Each number is 128 + 24 x the weight over its row's rms, rounded and kept within 0 to 255. Layers, rows and columns count from 0. The size above them is the row's rms in percent of the matrix's.

# layer 5 MLP down (transposed), 448x160, rms 0.0882, rows 363-369, columns 0-159
size [100 104 105 105 101  97 104]
[[122 141 135 148 112  92 116 128 105  97 105 120 129 122 119 119 146 138 126 131  97 128 143 103 112 110 152 166 133 132  79 142 136  77 136 160 110 105 143 141 114 145 147 103 151  96 168 134 101  96 128 165 134 120 108 168 117 125 104 128 153 100 136 117 109 160 123 156 121 168 126 153 121  86 100 125 161 106 113 131 131 138 129  95 169 106 119  89 120 134 111 139 171  97 123 155 133 119 158 130  91 132 110 165 140  84 121 105 185  65 107  81 153 141 131 106 148  72 140 131 124 153 143 109  72 112 138  98 123 132  84 165 139 112 133 142 107 118 133 133 103 108 116 113 120  96 114 150 189 109 178 143 133 149 126  75 131 140 127 123]
 [154 132  94 124 112 164 174 125  95 117 150 128 133 100  93 124 132 107 160 144  99  93 137 136 142 108 157 112 166 130 112 126 122  68 172 118 105 142 103  95 133 160 122 137  87 172 135 124 124 142 148  86 108 147 110 115 112  97 158 125 126 131 109 144 141 154 143 140  83 118 122 144 113 135 126 115 155 124 137 124  85 158 135 145  96 100  93 168  93 151 145 105  79 115 145 126 127 158 119 132 187 167  96 205 123 120 140 125 128 129 121 114 119 103  92 131 114 153 128 120 100 126 136 154 178 134 136 106 113 137 130  86 123 152 131 113 127 114  93 147  99 120 166 128  90 105 158 132  97 130 101 149 152 155 115 154 136 167  95 145]
 [126 159 156 118 129 135  89 112 166 141 138 105 133 142  86 147 128 154 127 125 134 146 141 138 127 133 124 107 146 123 134  90 125 131 116 150  72 153 100 129  90 125 121 129 101 130 117 112 121 124 188 153 113 133  87 121 113 152 133 182  97 127 134 148  92 132 132 138 128 111 115 122 109 140 149 149 181 153 115  96 123 134 117  80 126 129 149 123 111 163 152 108 159  96 142 131  92 148 140 142 138 124 154 109  92 117  94  80  92 197 147 123  97 151 138 123 114 113 102 141 103  61 119 154 136 147  93 127 107 139 161 106 126  98 156  94 141 157 130 155  86 115 142 119 164 131 131 133 213 114 116 117 116 147 159 137 103 135 110 125]
 [135 136  88 106 126 160 137 108 148 101 137 122 153  71 131 170  74 150 132 133 156 126 144  65 125  95 121 111 144 101 121  97 132 123 111 113 155  95 116  90 142 123 132 110 138 161 130 127 104  84 147 120 151 129  97 127 136 102 160 115 139  97 107 121 119 117  94  93 143  59 130 141 115  86 167 107 149 167 127 129 112 123 120 102  95 125 167 158 136 104 181 153 146 142 110 133 128 146 173 163 127 111 101 117 122 154 140 120 128 132 131 121 120 110 160 147 119 176 162  94 121 131 100 148 131 159 120 149 150 148 113 116 152  85  97 142 141 101 157 122 120 128 171 111 136 167 137 136 153 104  97 159 143 131 136 138 107 154  91 169]
 [138 152 150 159 197 131 111 131 107 123 136 120 132 100 139  86  92 112 120  54 121  92 146 132 112 130 136 120 137 122 114 150 126 135 100 105 123 159  88 163 103 144  70 140 103 119 140  91  94 156 157 128 116 135 149 115 122 142 126 143 150 132 127 152 127  91 120 126 144 148 135 106 110 116 133 133 109 144 101 109 150 141  92 104 150 143 141 155 132 109 117 128  98 125 130 115 112 164 153 113 123 163 100 101 118 134  96 127  77 113  89 112  96  74 103 116 112 147 136 161 124  97 158 140 101 154 161 136 170 135 130 139 127 129 114 124 108 126 116 151 174 105 106 103 125 130 112 155  82  80 180 152  84 126 142 105  84 135 121  89]
 [115 134 136 134 129 131 152 150 139 121 114 144 142 119 135 137 156 137 118 112 104 220 151  94 136 130 106 103 149 117 158 139 144 126 114 141 110 112 102  99 122 110 141 103 162 101  96 164  99 159 130 103 136 148 126 140 146 153 133 184 114 162 150 134 132 113 117 145 134 163 123 128 112 124 138 152 140 142 141 146 106 140 116 122  97 126 139 129 123 110 143 121 168 113 121 164 140 150 139  72  96 164 198 115 146 115  88 127 130 116 149 148 110 128 159 140 116 149  94 117 107 134 152 112  96 135 111 172  96 147 147 135 118 126 156 130 148 144 102 157 158 145 102 150 136 145  84 103 215 139 153 180 139  74 161 113 151 115 134 133]
 [108 144 113 127  99 111  58 134 165 152 166 126 100 130 148 133  92 121 154 134 125  88 150 150 103 103 133 129 119  96 166  79 124 134 122 121 157 190  96 115 103  96 106 140 105 129  98 148 110 126  98  96 137  99 173 130 142 140  88 129 153 145 114  82 169 157 138 125 134 124 120  99 148 129 132 171 162 116 115 112 153 114 128  96 136 149  88 144 101 116 100 108 144 158 175 123 114 111  99 132 136 120 124 125 140  79 147 109 133 134 132 148 131 156 116 115  91 169  95 128 157 165 139 113 185 164 127 122 121 158 124 142 151 104 150 141 119 138 131 116 138 117 132 103 115 131 124 150 112 124  62  93 106 109 163 104 143 124 133  98]]
# layer 5 MLP gate, 448x160, rms 0.135, rows 364-370, columns 0-159
size [ 99  97 100 100  98 102 102]
[[123  92 104 127 159 115 116 129 150  78 119  74 143 167 132 127 132 172 152 155 121 157 140  73 132 182 149 125 123  93 130 108 166 133 138 106 132 121  82 114 138 106 126 135 118  92 116 157 143 119 165 116 143 146 163 147 128 120 139 122  94 120 130 128 147 135 138 131 129 128 154  76 154  99 137  91 148 140 101  99 106 151  82 120 140  88 180 110 138 145 142 181 143 100 124 112 123 122 125 128 136 140 161  82 115 141 107 114 117 115 156 131 113 107 160  94  89 111 109 158 155 119 158 117 107  93 128 129 115 145  96 136 120 128 124 135 180 102 107 103 161  89 153 112  74 166 137 143 124 135 156 152 120  81 128 107 143 103 119 135]
 [131 143 127 127 152 144 151 110 105 104 145  64  97  99 126 120 108 106 106 115 150 149 154  75 108 128 138 138 139 142 132 103 150 115 104  86 177 129 131 130 125  97 187 115 123 129 152 109 157 112 142 128 150 160 127 120 124 140 139 141 146 119 122 138 136 132 104 137 154 144 139 115 124 155 183 151 117 124 124 112 153 158 141 151 145 140 106 129 108 131 138 113 187  99 114 105 118  70 115 129 151 156 184 111 165  87 134 106  66 189 123 127 155 127 111 146 117  88 149  91  98 116 139 159  77 114 137 152 127  87 138 143  98 119 154 152 132 134 129 139 100 137 188  87 133 146 125 122 132 153 128 116 137 128  93 126 100 127 126 158]
 [ 89 106 129 102 161 100 142 156 116 106 132 109 131 119 112 158  99 116 129 116  91 165 139 120  92 111 132 102 108 155 152 155 102 146 105 163 134 117 121 126 102 135 160 157 150 130 105  90 118 121  96 107 130 109 101 159 154 121 124 119 152 170 126 125 136  93 104 156 104 135 107 196 108 110 141 146 136  94 186 161  98 136 141 177 106 134 107 135 112 139 179 140 148 170 108  88 152 110 138 141 136 122 140 122 118 158 139 136 128 120  91 137 139  84  80 117 133 150 147 130 157 105 140 129 156 125 109 149 121 145 145  98 102 139 101  95 153 137 106 114  91  87 109 141  89 126 152 130 125 121 174 122 123  89  76 115 131 168 147  94]
 [129 110 149 128 132 157 100 135  97 131 164 156 126 117 169 119  74 159  87 112 102 157 110 106 135 133 124 122 132 139 155 121 128 135 147  99 127 132 118 110 124 160 110 148 148 110 108 168 159 147 111  87 114  75 130 122 130 199 104 112 138 115 164 136 129 128 164 151 145 123 133 178 108 125 168 215 140 139 170 128 104 121 121 134 128 134 138 129 150 137 130 118  74 112 131 130 112 160 135 158 139 156 116  94  86 102 111 141 147 152 127 138 124 149 138 140 163 141 115 131 143 121 143 114 139  94 124 191 124 127 142 119 118 133 111 146 160 133 133 155 132 128 135 140 130 164 191 160 138 177 170 139  93 125 125 120 175 143 141 103]
 [118 105 101 150 139 123 158 136 137 124 119 119 117 121 105 124 122 135 159 136 133 129 183  90 141  85  55 112 137 115 123  81 160 148 102 164 147 115 127 124 144 129 102 121  98 155 130 138 134 141 128 172 124 107 148 153 109 107 131 165 159 171 150 143 182 137 133 106 134 151 112 145 143 156 165 160 124 136 125 124 120 100 130 138 114 124  98  93 121 128 138 119  85  86 111 157 158 129 120  96 124 121 133 113 146 107 139 110 112  69 148 160 111 168 106 137 135  74 103 140 123 101 179 140 144 109 156 156 117  72 137 117 122 144  95  88 150 139 123 125 126  94  60 149 106 108 105 146 158 120 145 140 117 134 101 108 152 141  98 113]
 [147 132 132 156 143 112 148 132 133  96 114 165 129 104 126 116 124 128 136 127  99 186 136 125 159 134 126 121 123 136 136 136 152 131 115 115 115 136 148 167 155 108 120 162 134 129 113 177 156 110 105 113 112 111 132 138 120 127 138 144  84 144 132 165 111 148 155 145 137 163  99 100 149 142 110 131  94 166 105 189 145  87 124 119 133  73 155  65 126 114 151 100 102  76 131 141 148  95 123 140 111  96 103 157  94 119 124 100 137 118 131 123 130 115 164 112 103 160 160 165 118 113 159  95 176 152  98 133 101 133 203 125 124 111 133 150 155 135 159 140 112 142 142 142  97 161 151 101 167  88 149 110  99  99 121 104 134 117 158 134]
 [130 132 111 106 123 155 131  91 118 160  99 122 115 107 141  67 152 133 173 121 137 147 136 100 124 116  96 114 143 110 136 121 135 144 148 140 147 131 175  87  97 129 132  89 122  96 137 102 173 138 126 121 131 112 133 195  47 128 163 150 118 129 137  97 122  95 161 147 125 103 103 141 122 147 130 144 159 126 111 125 129 115  95 130 130  99 124 116 121 121 148 129 131 127 127  72 102 121 120 130 165 128 158 139 106 116 125 138 111 148 128 117 122 112 136 136  96 123 149 127 186 150  95 130 103 177 139  99 146 114 139 104 105 166 172 131 111 121 153  95 163  92 148 178 151 138 204 133 120 127 150 158 120 118 141 140 121 171 152 140]]
# layer 5 MLP up, 448x160, rms 0.136, rows 364-369, columns 0-159
size [102  98 104  98 101 105]
[[131 158 121 136 110 143  99 102 165 117 115 145 172 104 163 118 117 126 110 134 155 122 169 151 174 118 127 158  83 153 155 159 113  97 130 136 114 128 143 163 172 138 151 103 146 152 138 118 165 110 124 134 124 110 174 123 115 122 158 176 120  98 132 136 117  96 102 147 186 124  83 107 134 157  93 138 106 151 149  81 102 163 170 138 148 156 140 120 155 114 102 141  89  92 138 133 139 165 135 127 141  87 117 108 129 140 143 135 106 145  93 128 123 140 153 182 176  76 165 142 120 106 148 125 122 121 148  97 122 154 129 128 118 175 117 109 170  99 152  95 150 119 113 114 133 121 145 118 123 125 124 136 146 162 130  96 155 100 115 112]
 [173 115 115 117 138 103 133 115 105 133 102 106  99 151 107 119 156  93 105 181 115  92 178 130 149  80 124 135 166 118 117 122 112 135 172 176 114 138 136 170 109 143 126 148 153 164 103 145 125 167  79 142 120 111 129 179 107 151 126 135  87 163  62 114 121  90 146 122 111 131 117 138 137 122  83 117 106 119 118 148 155 114 109 140 156 113 123 129 121 110 164 160 137 139 153 156 154 138 129  99 148 170 116 138 162 134 159 135 134 117 108 169  84 124 140  85 136 156 172 136 125 119 121 117  95 146  94 138 190 146 101 108 108 126 120 139 125 102 129 133 102 116 114 126 146 110 103 147 148 111 104 153 118 111 154 169 118 151 116 134]
 [145 133 109 126 149 167 124 100 114  97 142 118  98 113 140 102  95  91 121 101  60 116 160 158 137 114 150 127 144 102 140 133 168 134 123  95 126 112 157 105 110 123 174 110 143 124 163 120 137 127 121  71 165  88 181 128 137 115 121 112 162  98 126 136 140 131  86 112 162 132 118 115 112 117  93  89 141 140 121 110 155  83 143 135 145 162 124 138 172 141 114 177 125 127 154 183 147 170 104 127 150 153 147  97 136 129  72 130 100 100 109 110 132 107 143 140  78 119 113 167 130 141 117 143 143 184 144 127 157 175 130 126 131 129 137 121 130 133 122 164 100 105 116 145 167 104 106 160  99 102 139 125 144 119 129 113 131 135 117 143]
 [116 140 132 145 105 119 136 169 113 116 121  86 153 160 108 129 125 105 150 117 177 178 131 133 123 108 130 142 122 114 128 123  99  87  92 135 152 178 136  98 136 135 168 111 121 132 157  73  96 102 119 150 143 128 157 124 133 150 110 117 139 114 148 130 112 123 119 137 101 127 105 152 157 161 170  97 125 126  85 135 136 100 182  72 147 131 169 124 149 145 125 141  92  98 130  96  89 108 158 139 148 147 110 150 108  88 144  82 126 133 153 131 109 122 125 113 156 115 123 122 121 130 154 127 119 127  64 131 166 158 144 121 114 102 130 115 139 131 116  97  99 119 153 124 121 143 120 170 126 105  97  74 164 123 136  92 184 173 135 145]
 [114 207 112 134  92 121 151 114 158 124 128 146 102 172 135 127  96 160 139 118 174 115 118 125 115 132 131 155 125 119 141 126 113 147 118 149  95  94 150 147 104 158 108 132 147 111 117  99  80 112 154 122 116 104 117 125 129 127 115 129 170 147 112 165 126 185 111 141 116 135 134 108 104 122 116 115  83 152 140 137 156 135 154 141 127 124 128 116 101 171 141 138 152 126 168 159 119 146 132 137  74  78 105 157  97 170 159 115  95 136 135 106 115  84  88 128 127 108 165 129 139 113 117 143 127 111 154  92 157 132 133 131 130 118 142 176 120 115 117 141 140 155 161  97 155 128 190 117 138  90 112 131 163 139 121 175  90 138 169 101]
 [100 131 124 146 155 118 107 123 146 162 144 109 110 143 156 146 135 132 148 147  85 178 114  96 121  42 133 132 129 103 126 141 152 114 115 109 152 118 122 112 154  95  95 141 113 128 113 167 120 125 102 125 135 130  65 135 158 139 140 136 117 117 149 120 146 153 114 154  72 113 109 122 150 123 117 104 169 166 131  98 152 120 112 183 124  94 108  95 104 181 148  74 100 104 158 157 158 102 121 132 125 134 117 131 120 104 137 155 165  78 149 148 124 109 143 146 124 154 149 138  93 121 138 116 126 127 104 139  88 150 129 134 104 151 132 136 142 108 135 110 127  95 118 110 151 136  88 158  96 148 137 103 138  86 123 155  78 113 143  98]]